Each number is 128 + 32 x the weight over its row's rms, rounded and kept within 0 to 255. Layers, rows and columns count from 0. Numbers have three digits each. The size before them is the row's rms in percent of the matrix's.

# layer 8 MLP gate, 192x96, rms 0.318, rows 151-191, columns 0-95
102:080150168175146099083184118133132174165068205074114113142105094136138128124160147145138188112150128084128085083180117137108132185121106114151149162133119128112111153140132139124088124092131157102152138119115191134163127164129144121150147171162069043176095124089099086104182126090124061123
109:145089142145122159104137121122166129163177098114121078140098159072083133181135156242146163173103150134144136130170195135132064111105121149108102118108089042166120126127160100133094098116122154183149107104158177142101153152099127092126175151094123084130125129101095105094069105123085096113
104:135144138161126080102110107142119058153153077134146143120153137094150140170127149131153148128064060090100093153130124160086065110139100119147142066112121159108150078152100070130140108131109135128138123114126089177093135066069153165073045085156075168169084111093092112098101125128154163111
092:122063135149141131144118205112184118085162056157106148085182151120102065122125106122159123115070157130134139172143128089106081113115100123091132144193107080132106154109132097115078111083165145103138093093162109159159162131143091125101143139088152092117087165112221132089135132137126068154
093:153132189164140135155092148138164153136147146130160151138109079190102102119144175140128098177074104133081088174200173166105091156118124136154108145185135132134043147142126120152099136141178160096100135144107122109108135155087180189134107144049128109128155154097151184147140072160126153174
099:105135122111151166108174133120180140123139141114055089097046164138135153117114098151094118102098145077174103175097095093115145175078140100100148148109155060160096162146153117121123179127091157078083117146104108123099135101117148127075139145061146154113054083092100077108125156179118122167
099:128140151159115128103126118092108087084106115159121113130133162119155131144146086137161107145179148129162106146138103140113128069150156175141167148129132181091115088057106141127094149090122221084160133178101140089165164136143128131156136124176147126187104107151115082183140213185175060169
093:166199091082110141150162107133143165043123127104135108108164151066127097102136104127126139144139120098125089089129153113082078128087153161109082107094115100143137108112103109170071119138118176162107075158157147113092166187177149136149053091143160068136132158161128096093144160137116110054
099:108091109112103102161126150088144158119073104114121105185103165095088075083139162106203102138177137114088074148112137112134115138117142120158101134128124170114117100103142129077190083101179182091156134176130186191063151157091131117109152163134141145095119120087072141067146130148150096081
099:157077171131157104099124150065109151120119203114103031100142109079122112126115180110114068137119099125121149177150199137139094106084085115121130138121139182158105160148116134082120118127122130091148137183127116070143172095135125135138120098134068067136147147101163185164135070108169168134
103:109166172086085130160227153156152120149125148128091117146132134103092135121136104142157098144092164091175171118177160064154159174119142166159147138133134158121110097134136142188161158079161172168183132138075145211141160108131100142099115151161147120153107110082132180123141181102129184093
100:099124111099162156104067085164128172119115169149100147134130119181104117111128130100208137149158096122101116151161135146121126042070137088088157159149104155140160184070147178098182092130152202112141097097113152153134132090191104122138113123106176099129143149085141143094141083184084151138
110:098113149106113139228137111158119164137107090090079197131113094125138112120065127112128059153123083176091177169125116123122138156131079139102181178116142162183130119119122134120191117158144107130136102112072164113117203078118122142145144151121120110097173136070188095121155147149176117107
100:110101106177171202141164057140147085109063143092139119084124109102084182109090160139177130113120118121087153144103091140120111141110109174136204124072067122129131156109169125171163101122129136139154049145175165087116137117172158132080138134163182146101173142124095107156139142123170107115
098:068152148169103120105107115112104072106101147135099119163060125202136162146145128146176162085097172078117136150158143099118096139084098186164107146118173147139138177154094150087115126103149139099113202130149146160154116085121106121093096129142125042128081149102120087173061146162132165162
091:118080130153192094104169088117096119143107082159131128075131138164149104125138090175155139151132124221076068133132169105188128116101145082130102131085177063134126103158135141144077202126102121089112147149130147076126084129107145154135148138107127112186046122145146089068136136133129138146
105:093123091105117144153143056135146136106107132071231143088111080082091143132115189083167147123111148090183126107179137163125126126143086141160116090164089123168078093100137135146124124155176099224123144085155089114137128132091115129135139152174143152126158163180114104146131182094105137150
091:069173089190107088161055175158182134130206151177172124121135090075121158096108110102156121116149153062136115137135138181117141099141185148133156152196141125122130101119084115092092144147124164171154141157176126135149155149046118097141074135147141130110088110142133120131142116161124132182
098:137151119126151163152076056122157073130159072094078181131096125112153106055091067076114093124154169141154104090114128127124087117137135128107146127163057165124097149131107207166125155115124127121086121130123106062135135147065129175133078139171198102135135151136142120086088135135091154122
097:134100149165115109100108109129129120095119102161143053160112050094103155102116093182111133153041127105144130101150123089110121109177146166128129074162115134180091074090147111182129186137164154164112095147043158087092149095111097104149105186094098159100120150131117159141091134146159128094
098:134115148144175135164138141110121122156000164102100141095146127216097133141100146064126149135150156157118087107144113155136144087143125079144075130098171153130078084119106075132116091114099119180142081175090173125187116155125148150124160184117121115194128135143144115138143126139108090150
108:097123122161126141129135128130137162150157145104123132176105087085179151082164171167145130172089118135026092105142095112103074146143144076167154082164143125115146124128136183143148097220143155089113077177136118133130139144128096136093097141153111100154053198168112100106092108162113125164
096:095142067078170144035120127121155089117169176098095072160082111140147086169169129123089104118169113129079110111108104121107094165096153145078123151119180081138073139160150164094093126139182175080148140102126110109113085143095180137154133150112137104127137134209137108105075123107156121144
097:086111177120197105111177127129088105087151118085199067136085151133093193147107147087120112067106139095132126139149158164124117110126167125080075111213122101164085125100162135132097142115144124162106194135125140159087106145129082127143073173155182086101076137120148143146125134095127154150
113:121163130160103101120146111183255130169137124145102159157151176076156146157089101111085174149156150110171159086119127079143145158118166147114102160098091134183085153125149184121110202117127131111100121146170164147102171081165160131148145117088135158100160119151177136114094134154125118142
105:150163138138048154146122118105110139131136123137025141091113136165121062092130110131137134132099166164086141056118125107078139120115175066189101148138100157134126159163101076117108173155064164097081176102110113109117144161116133101143162157115152115120156157068135114136110069153101097173
100:144156114138161125097151110154137113149198127129087117186140132134141091165132132134121171109187122096155102167163170086124168143085132093089182079170093153134090178155156174171095070131153138103089101152149153146082170167121159151097091102119130089155091151100224130104111177121098166140
102:147120098107106149147135123110125162094157129100166187154111102125133141123097132148144095149104184146072169132135121124119147079112084173179122145153095066135173101182187130163095160137121195110109138081084094211094159067158124084092107138107157164154120141129172152070115070138138107175
097:111129119096109121150157047183102120143173162117069117104139136130147184155104105106111064092132133102107119086079127202102119098172094141152091092100125189157074145093130166093104138110123125086122143090195144115074136153139091103107140116095078174154122162156168057139146121126129078133
111:071112121157083162174115112160108167091147132095093133108112091151205142091129121088173221116131178152105141130086117152080129146166116085143101107184131118179150102157125063175135125205119137163130183104120119141105129132113122129095099175092122169145086109138098127104160148119056150145
100:165160129102117152074090168094118138094085128134050135151139109156138144137137098154197169114147151051182152112122115117113158136088097088135107165140120104169152148075126131166116086156171102172110192176142158162109150151070100135082071127190119116107087137124112141095130119138072178100
096:185109127149129181061141120175148121121116148151150093159145078157203131155075091121153124125110155088116081098073133145122168139160121124175101154221138115139095089081105084182106130166161139112140130119097109109115176188120157120152141076149108104124139158113156164144088161181078119091
095:117160151088095115133126137116129129109121120128179108131146119170088120178126142154137089105132097165113100143152109175076106118084134145140120113151139133072059138101200104149110062161127159136106106110177111105169172196163217191110185131128130143146108167159179114171130135204132084144
099:146121119130201148132153148166138148128154062115123197061103092132113096122107116093143118124178130145156056137124127160083072142222100154115126174087132130125144128105124111144125157174131136162086132102156150151171124098094132144118107174134089119099133104141095087124053110132120097029
099:151118101172135115135191106147096078116084161149112108089170104166142174134127172113066129141174145088160132176128129132190171198185163125124182163075101117172145089146132047138173189153120142114099121135115158102110094083147161155064119092137126104116104104099140106138118112157129172118
097:100096179123128185132092129173208096167150178135096140087134105148115109171192109114139173138161107150087108135193138101096129125093143167134145150106115187135051129123138156133065165157081101187107162147116127117111171127153106115146178153142117122123108103121161123063146139156047115150
102:076134162132132088156088058132153152149116152042134127130158132109139172110120092099142165076125054149133119110156118146075116165138150130182113128123145147134158138163151200170140143113195172110171101142122142067151154131086081142100102086114075150114149113100131075162101108158174134068
096:130150113152112107119127113013190094164172198161132146076130127130121095127118184131137130152100189151118102153153108145128126145144149136143119122100131122166097150145125140142094138078142163156159165099138160170159190128110154135147136181083102119164098137142085075076100209067119093161
092:155155095094118048165103155114120170138135133112095146096122140165093170170144085122113101126214172087107161103146174143122102101074136088141199130079093145104106167105123144100094161148137177160112198067178144112135130140128129115178148180101155085160101107148145108140105141159156075137
103:142191159102079118099135141154079172192211147119106113139123144106169085092115159115132100138126115122116171051070141110088146150138173111191115136192120197139099134166082192095116117154126184124102100152162093174144084130125174126138146143148120078154136091126166137109139116122114101107
104:087116129126157082128168130106104155134093105183169120096162149138112093095146228192104163077127142117139133178082092108126058173116164118124077141117183131081075087125122090114158132127166121133075109146110168123109126082140089180074190079121102179133123131110143141141136145145101110123
# layer 8 MLP up, 192x96, rms 0.338, rows 151-191, columns 0-95
102:126089204090126149095150085127111185115103165143194094125122134159094131136060153107178129145125123101102114177098167116112112116152099133140146071146177137140158117178157151102164117126156103123153198135153170185139108078173138077123164087114214103107067143161115124116115163133164124096
106:109115085170128187128138134149138140137072151089127095161148077124147127111133125123125163193155083174161098112049124124172107120061158133181134118135111105108148120123102124110071080116188133064138189189158101122194140119119148149171161175141059085137144104114146170131105134159142154104
101:076108149132129158154144140131111174114130159144121109091173126098114079093115136117092153107151110183126151180123188138107159100145100124054177115136154192121102121128081129175094153113106121085099123095143162080154177159112174119173147135133161106067120142093117178075119242165131123136
090:111042109128096105097134169185168116141115136058068180129157099123117143111127131153167185130136107124113127140123131119180185134137148148169145147126051101111107144107107097122066201143159107052137119135141112158168121119141103165157141188110119141117167127096143094174099077066156119142
107:073121101104110126153156058136111133108109153138113090072174176146063098117114131128149089118145107143094143154135115109176092175133169083173118094129146125132114134186147097113162116153112118157096128131117013081123099153094157142107123151062113158128136138082118115136095137095209198119
108:114115095143157098074121085139095091102094093061138118173159137086192139114081118174207107116120172162161159124120105118129167191129120149150104100152139108076126095055139146126103141109112204092171097119151070117122108145089120129103150137158129120119160140163133128121166110105178167048
095:091143095154119114139138080184147083133091130113108104154069162099063169156154104132141147129075119174141149060092110107080142118125128128193130118125127120108164156127147107116121172138140079119063083136098101137124092191140158138122102136024140150153162113187164150169129112168112189131
097:108131173108096135110121132143138147166169141036089119171127125054107153128107125089161132143144126153147100120130159143107148156104048089116109164145131090182142137108086093163160120093145113137168140129115147133087152138135132204090116130100093058178159135182163122123026101131108164153
104:124105154149129094097086133114084152100101077170165097145120162074158070153176135125161106149102159115091128135135138144085108141146174103104126165148106206142133159126120120130160113129153123109106174186162170164122149159093106130137070191085124113114174072091081134082163124134139055053
094:133129134142041179113134111124159161177140104080141118151112096183159117081109122096110158150149057093145118078104147148125179128148061152119105135090108077053082127165152184107116108133089157149120143104152130153094102133103112152136128108140094175146049133080083147077141150102096130172
104:181086091175185180120147138122092099096110175098129161146148128069108092119136071128107151105162115161156131136106130135170152105174094161163220139145070145147103171139093104082104147151149164125122132057142125108137122074077173154091135134132152132136140092099059108176119163124156086112
110:140053128170083097134094120146088199149115128147121105182128136142085109168115147096126177119081079160096150178113103142091141156143093150103124080180163165125159165121140165158126121134130157082090142132187109111060131195149159134110128152115099067095105144109141119104126129052123164191
108:109109175086103114154059132143127095141156123106096155141118169097132175097160139187108153150106123089088091147143169122119095103165153113134111081096170146150115064108109050176147151124156159106109138169180094123149143142159122179118144087196122128199191114097133092117137129135053111085
106:099161085122087172155191141178165127126158161079101085085050145128090138161138089129099121136154122108126071081098172103158156114122121140093104158168176164135146150110171072159168161092152156066150095147124138160135150170177112141076156118099119094111088116145098147193122179133146105140
096:147157062076082121102088137094190109151066111114061094098140098123151155171100140142137124170161111151100126143202184118138145126113141138073113133117133101130091140151099156154098121152080057109183104159075168081131145109079090088088094115072097135098096114124132148081134139127098124095
096:129136121123122172099155078092109189103155097162126169142128106142124134118118149149144133152137150064104169092114135133169112183143080101131131142194136094084155142136091157111170107139146143153171150149137111152186089099162071183117051103138114149097152163092049175214076130132120142134
101:102127160124094129147127166126161099148125095164089155045181051136179122090144120134127128171048152104172121100152109090163099084127117147142118153123174113115131147092128199146116109075128111175211121090136179119128074117076115084142093113112142121139168187140113090157124138148095101121
092:157193115125119073105055121108172108146092097141113112197172108146120109115095165122165163162156118078086141136175098142166097121166129091172125128114102151120168163118120129047165074096187140142160105161141151108137146146081141119085172118143201107109142105102174159141156138167104170089
102:122158169105078178167147162147088140060118146143116092148112159127100082187159149116103117120098104136098135155098109102125164051162097126122156140200146165132086082119192120065113140118143065133087145093139074113122078155136132123130123090168166108175187133185095127180151125111113119118
105:170100182182099132145109126100129128073099106115132148147100167092151184155164174144138099117095189117125114126089171170129080139101116133145105116109065137118113092111060136142184119111102174124112158176119157083154154108151105111166165076095115090123176159091127210152086149146126113054
098:129083146137162124101093069111098121095098185119111150125145129161145162122117168102105091172188085097131128123103122139172120142167158151108130130096165055125107076059142129082145130170073127178155103156159136098166085179215164145080121111134102090084098125072131086151108149144125122097
097:091159193116138091130148166103186125102137145127143070147147117163152117120134156086143118144104153155076081181137123168185180159139167183105051158104157090127148110158079101127118176070082107119123149121137176126090151130133148191167116106165175118117143153056116145170151176125117115100
098:123176123136102146195133101053088149172151087124075133107145165123083114128103095115115173164101230095120096108131141117155122075198175132139089130097134111110123102072115108151115163081106090167172161140166105125110069128110124159135113121118126116151138196148099103160117180161112081141
105:150134139188110120086177187102153086183096139143110125086118156134073092098113096149137126106087117147129081186131153145063088108128079190104118144158162193129111117124114079117164182127107138090096177108148100156092127092190096166190114115186084133109101152146124148098116101116154142100
105:163070120145137134149129095161084120083124133157149168152167110082113115114132114152115145161133063071137148109077173186124125184077110149151160151184133124159132155076112140036101093138077165133146119160104099143093077129130157141137111143114138149052159089135204111071125110156144149119
105:113132121101110164119157153173101125138208139112107125137142152166119107112073143128099169167087136120139158129161099139150138042155098163114087172110132187077118166140139069091067147104098146115133129114077082141129104128111104099167080101162107152182124042126168160097091172175156148145
103:147197119220111108091146156162157118127149127102104150136144100159150091144105145104061087085157125096158096053059146160121092149185109139129145103134129137104100191104142158120094163145212112137141112115123156141098173162162130146186185116157155111126114112122177126153154137148072157146
096:128115088059115104112125116112108134090142092115120143085177068099164211125121088227150092129097115089120159107112137136133135185112096128108072105148093165107085090149133175127117068125101181158150144142169132200138157150174158146116107143157133178105139179139101148101119091152139102154
110:155118107111132203135135103208130125037139103177113133118104150156146160131155149147171100107101166063122072104124171111082101153111133127112204128075131135120073151178146197127105158130071146121095121121175145141129140101152119128184129136118124207109119152123158105090174147149111162121
106:133197130176156176129137126122200138090174113144128082201096096143175093125137146164093189075120149124184141147155132181113166061091121129100121119124117124089159108172135142156102096112139154128092078143110128157150116174122086149196106131163155145155090133087147176154155116158086125074
092:132122151142106131121138148170108125108166128121162179111153110151145090149146083166101122068109088081115094091099113182085083102128171164100154113151092114137048092133169119201128126103060168138123141116144177126179112085120136126122155139175082163207149107167160125134095095151157192102
093:170172076156167151113126124092139107122135104133135137131167187096103121123129119158089162152061193041082104065112104067125112111092129175092142151106143145168105117088120117120116083091179098156122128121139136143127134095137142156085082143093141135118038104106138100179082175102172148106
097:170146132095179127094162170109163116118088160143164136122091056135118119084086207110085138112089092151159129061114155165097120108090117106088176133065132102078102139117101118085145099145151125101138130109097169117146131076119107154132129066122120139182073062119108115158148103187112146181
102:155127162116157142085108125111136182146152145061110089164149078134115077138115162089150155188105061119153153125149157112194132131091061109151126142187132108165161141101138161118173152153144161108089159130104101141120131120121154162146087104084101074116109115093097134081086104032075125154
095:123097153202139151147134140144128195098146207086109206153130149088114111159118166081139137144150151134073059128133086075168130135119141065156132088128108145116082150182151147126115119126075097136117139133060135146138165077149110118129183112170169121120118124054119126087137143134125172165
094:068139117124094032178117136127139136116164170165105111155188181106166102160072181140092154178077140123178200115171066152114115155080118149118123093133157092141161163155127102115147084141146159120123126178135121145137130159102125103060134130121159106107202144110143113084121111135094112125
105:117087090130111171141135111190107172153130129163118145090158196129183153096142139196188111106124092202120191118142125194115089146147148102169147086155127116103099118101131114127127063140121113092136089086149130104117138168142161113166047107104120173096170089117096099096088155168142127100
096:086147111110132154131146144161130118150166121119188129176168148095077142155164129152108160125172103071141178100140122111139166174117154184127134103149135194112060115088122097155081063126074114136074089176142085058061118112149144193124117112087139118092100108127155120169182142147141128140
098:110119095095128120177106087115075152118142138095132135175125118116187197099082178147112109138166183099090131116107183144113089162158072169157112122156082121097133152157160120138107102156089092067149132098141098174121104145085118183141104090202094179123161104103074127133109124139146063165
097:130186122094130132144084175166118185073120119091117198121144105117089096139088100107108164045123116113154124108130148091086150131143142154144097162203140137153112136144135143105115112129093115126189101152087132144115132117107068178102124121136145138226136072190140139170145136124096049133
101:175116145141037090104106121129138121146134149085146122056143212165131131202102115198143113129093071140118064151135155117117076130120141134123074126142143165106111100103114094151164117188128097165156112168127078163102134127183180106135143143147131134096118133117154055095137086106118101157
# layer 8 MLP down (transposed), 192x96, rms 0.319, rows 151-191, columns 0-95
102:139138041133126154144187099140226121148133123141096136109186141113152132137122111125098131130109087135096097073132129176114086114111147128118200124123068129163098156047141120123145135159080122189143112114035108141134150113080146104164157076091157126159166123128134100099096139170106150105
105:129136113121084074072145125128130164086072164127118112156139112182136137128091166141069104102147111149185095131116166116168075121118096146057091158143176083131128140187132168122139129100134078186085113185144157106156080121142130102083063096134154112079164095100131183131116106131134135059
099:206146168081125133169096093101146135136092153095163103145162137140071091093061101150159137107124139119163090122157203071157162130130161108206118105159081147092155103152097158124122161121186157065143110137178148138102095165107165102133096110145133137122081188117117117106118099090171131103
091:131085098148161138178110127163126161050114072037110137157196170135108123154122139122163160126146104103134181095164154187084113090087117088104126134088090130110126175119119104075104149117122161196159129134174076169150099141145131142102078145145080185143112171142138159138166161108138127120
094:115125119161084111106114115175145156092126151094113163115090124125146159121080124118109113079086154117112113154154110093076134111145142129143157137140111159140121112089069212156185118070082120150038144069135133043160187119129121129119106144095118139164182061158166145153170110144112084148
105:087107081154126136136057149163125177168166058103091128149140120081144125149037130067138135125144132114165156126110100130124147106091159151175127144140101100128101101133178205163156147135089073104166101164120140112087123123153082095121155130099127139208103098130104148115106112186124098065
099:155107114177116164105113122140103132107109203115117085091114102136084123138096098096118154178154163143182143124071111104137177110089163146075111131058165120084121123165090128112133163204172230092124140099147147092087155150116168136135124095103113116080132109170140165107146106075157150096
095:148153147204132142113146110160139162085150188072102149095108104074189156154146095071104106128138113150135140068144146163168085087131095156097195080134133108113111089134110133124126171100203146050117116140139121117143097172095153128123105136140101180154127078132193123151175155152130161108
112:087118112182126126137163168150159099086147147080131138142120112101158109086147157137116072175125083115072099133129180155168090159077155109144107070184134101212126097092126130081105154162157096100079139173105103141156101199135142101118104164091105144146102146153098103115093093111124206123
097:103137099099084088200080170113156109078131113110170144121122060060105081115121108106168134119121177095127139132125142100179113156116100077126112110100145147177149165119139108199169129065075131159129190140097109095157152181106137167119159186168100147141125146134151128135197104116169153126
099:172152160140154085186033097140112100172142188139084086143147122144121157104124116149153138148139161140172150145143156115137137126182175088170169068083104124156120140154097154062094102108120150118145114167134168148104113166116137138120160147140091098103075044105176109129133174138120133056
108:110115139116151134115094109145139192116103175078089098125132149104155085110139134069091158079153130143103125099177098119145124114120142097128083083088105098114090168161175095095166197163107080118131126066136101104130115172136165100066148138176131178099144197085112173153196122169107126098
105:120128147124090137064200148158126115200161158168042170134131175072104133095125204117101121093111108108137150125081132140071126105156155112116065076136115116154140108148154128133163177126072130139160152109171126074115102152117102160070185137105093130072123155092126146150142148143132096150
107:157133132113143147117059208113136157157079151167128126137111084108131092135103180124153113135043159134103178148167099174131087123052107165155164119117153136145121117085148136118097144086107134120132148149119178148158057155067166144160172103099095136105150134089123125131149192133138067070
094:093136165109104091164096146135158135100084247177150129105137098150088089088095136105117111128141086141175143159089077146166108136136125160123119101081129114099158123112158166102122161139093073131075122191122100161136107171152180095143112103060142115134092092174134150108114167145104180175
087:138045147121142099126245107128113111154048161121064123072106138140170150153132081117120084104163124150191071139144170133160090127103179078152147127123122155149165093104155132104125151119151158115068127171119130111098131107102127112130159202116117097155068108150136119123137127087133125142
106:109141131112131147130145134160117132151168131100161117081140146166146089112111093013101126115174198133076102110153201160068122151120144065131139105127113125059093136177132139144101210181135088132118131104092104128117129154106107117103167140071111109153074176105148167154159120136163119127
094:104076162132135141194074162124143090132098137180141071166111124160105190153177094105139112087087117077142167124134098156070193101139122152107130139122189135112120114125050205147130146118158174105122203133122128162099143081130129138166156174091124155114115130145136112138175139065114118137
102:120138100126159137126123147072081107097091084195150163122125116131179166119105092111118144168173155081184080184118144116096110182089126108126087104092095146122172142204181135079105157147164074101127125102132108162195166120101153167122163157108124068100122112117122137155144149073157159162
102:067146123097116109123050097117121092089160132126136123098220135132091111146165104118101129178103164071157175162081160168163174166124110146083152136179158099107111165084192160105164130174124140136128151091090166103145147133162143125101107143110088055150100141158146099107150104080123162116
100:137098123134112118114141099120157178169101110125140113092059107171110132098134073151130138121176113126147095170146163112140095161122173147089140143085100140131123154069149086174182081177160029109135118118152136124207127065118135189130128095072130150159105140126133149081169108058118142143
098:173130046132146166114156117120130125110130109141097091168172091161137114147124088062099111148209087092136139121087143124072085081205142144141173114135135180100139127061064129136121137182139086105096112142108126129098087135083122086067166122139125107089123127153116120088150151143132060121
088:146151164122064107137090159149170146173088130128084100090063105106144121167172141142150131101131160147165133145146126119090206084111143078110173122132127151128136120164149124137113140118081212085096129130152143175149130065108159093141119140157145156118103040170104122147194069164163106112
102:064124169135136175134162113154134131115151149113152130065131150099112155163131175143110136134087155089062140132124127148134107062075073039089128101178097151175151122082119141129176146095084083074164144188128131100185137099152167110114114149166086126135102166169130139094109126108154128186
106:148180139145133114131153121200182115108165164074118086104125117155198109171145122129114166135119170121173113143111132172106154145138139109129147108061100111087082100090155115102129145130108136129081157102129108049097117112132124145162146114199092136160149094131136144225050149094146177163
102:092094113160152105139008181113127120111030161150118105149133113137136163153169074078107119153099104170087098145113082109115149127144124126122117070123118079058142152172118104161109109098129181165140143166079100160143117089164093098131088157095164171114134129131086157138158135134128138118
104:145067070103104104128174127175165108185132171171115105113128123144178087115141069129154116125160140139179106095141123097126104171157128020159160128119080135149178148103126191192180144150167081076143117161105149110167134169121121143111129107140076090152129099124170152129115117101170144130
098:124124146167147107152128122136129123100191153122131156213101070121152095137113173052153184100165166128154108142090086215078152151119150097136103100156127145140124151130083098138150191106118088168200152101135147180134171112131098144181121164163108093102137158137178131143084135172113128121
113:057143166113168141114171151106059108127114139119162115164164141118100094109114166147131110168176141120132133132152089080119020122129171169142079089177151165107114127162135141154110136195089080148098093098186169088110126115151142134131133174108139095065170108125173113114150125093135127184
107:060143084136165094136149100163115177179156194091162174168117103067190129137143167107105118035157093118193113101139127152124133114111099081093135141149119112131117085144081119157169134193117121124119147180163144174097110131116068084178144127110115159105103138092146115129100150095136162121
093:132120121160133100111129141147105079114145101178121133147134084091061131168042165130147148104124093137109132104103098087195087175131094150134086145151073091115125077112195130143091216138160169181109106102123167115102139133143127104131118065175065135120109125134082118140147086112120176095
098:108133132097147116128195149075120138141209120091123118137101115125163107059106123063156121087138084158188138108128069123160132114142118118211106156131103118082116109106092136150149172073168076172126183175124164147152165132171109071113107198092106169164152159111120110134133133140130151148
094:131115123191081108079117114155154096129166148116038111137159101112118147079132126139126081127132097129109114127080136131138141086128153130122110154119110101174155079191092131130124187130104113137160114144077179168132118149111131051193113189168176108082138171134071144115114113065150101065
097:109109157099137081136165121177148220116175135063123120142170104116087137149060104067129107103099098128154121097148086142117129110080114182090174142150127176139139143164111190117115140160174150089110121145158110163134126128084167097165062109112139099048093095110148117132128073136163122111
101:064180095135163145146219134134089132137127118080136098195106140095163138115105087154096152078106147104141083100144142163156154146140096151168135130135123162057158090116141093070092126155105112134130090079134132154113108091119159146156147128080130097126152131082184169172183111145106123046
095:164093136160132070044106120126139193093110116106054107165142122171098130137075105149119113179121092142171149144156163132204169139085169163157155102150185081144150109175120095105143157084136113119062099122112157110164069128138118122158114147133101093074101123172083125140122133143170129142
106:132135158069087145145099132082102117213111114146226121122102163161130166101111142091107136198187106183134118137069134107133146197161162167108136150126135113079156152146141131114164146132112158132157121142140148125119144065182131122103169166115074140133173111063139166144130074101145154143
100:127077150179097130138029121131174143156114163155076123060133115135177160102103097154128126134118151161155119139134124118190177132143130150170160129153121097118169119124153122120097184045125117139136135139114230189127110123090116103133157136154144117060145138120119151088134202149109106162
103:103139134151142126084191133087162177154116173109131107140099058136074149146133086083108165144224108098152132116104137116162137194164138149111162122139094140107150097120090137138130122106129036148137168133183174092137164114143149125101154122121162049112124081187122140149129117138160096072
102:161118108152159115119122200096141079082158146070115099151081097141140119083146128121181160147091127073046107120093130136128167113175104112129112128114147177071133133093093154188096114124181128145131132151118148125217083098176131081114076125122111140096107105132158102160095175073167111140
100:150075096141124166149024139100133115126147160123123111139153070150094135119120074062076107134132159165129114066094147101101068095116170138115150149117121120131125091087114174143107125126109122137074136178139202117132147159120108117153034158091184164142117153106092164115140162151131117176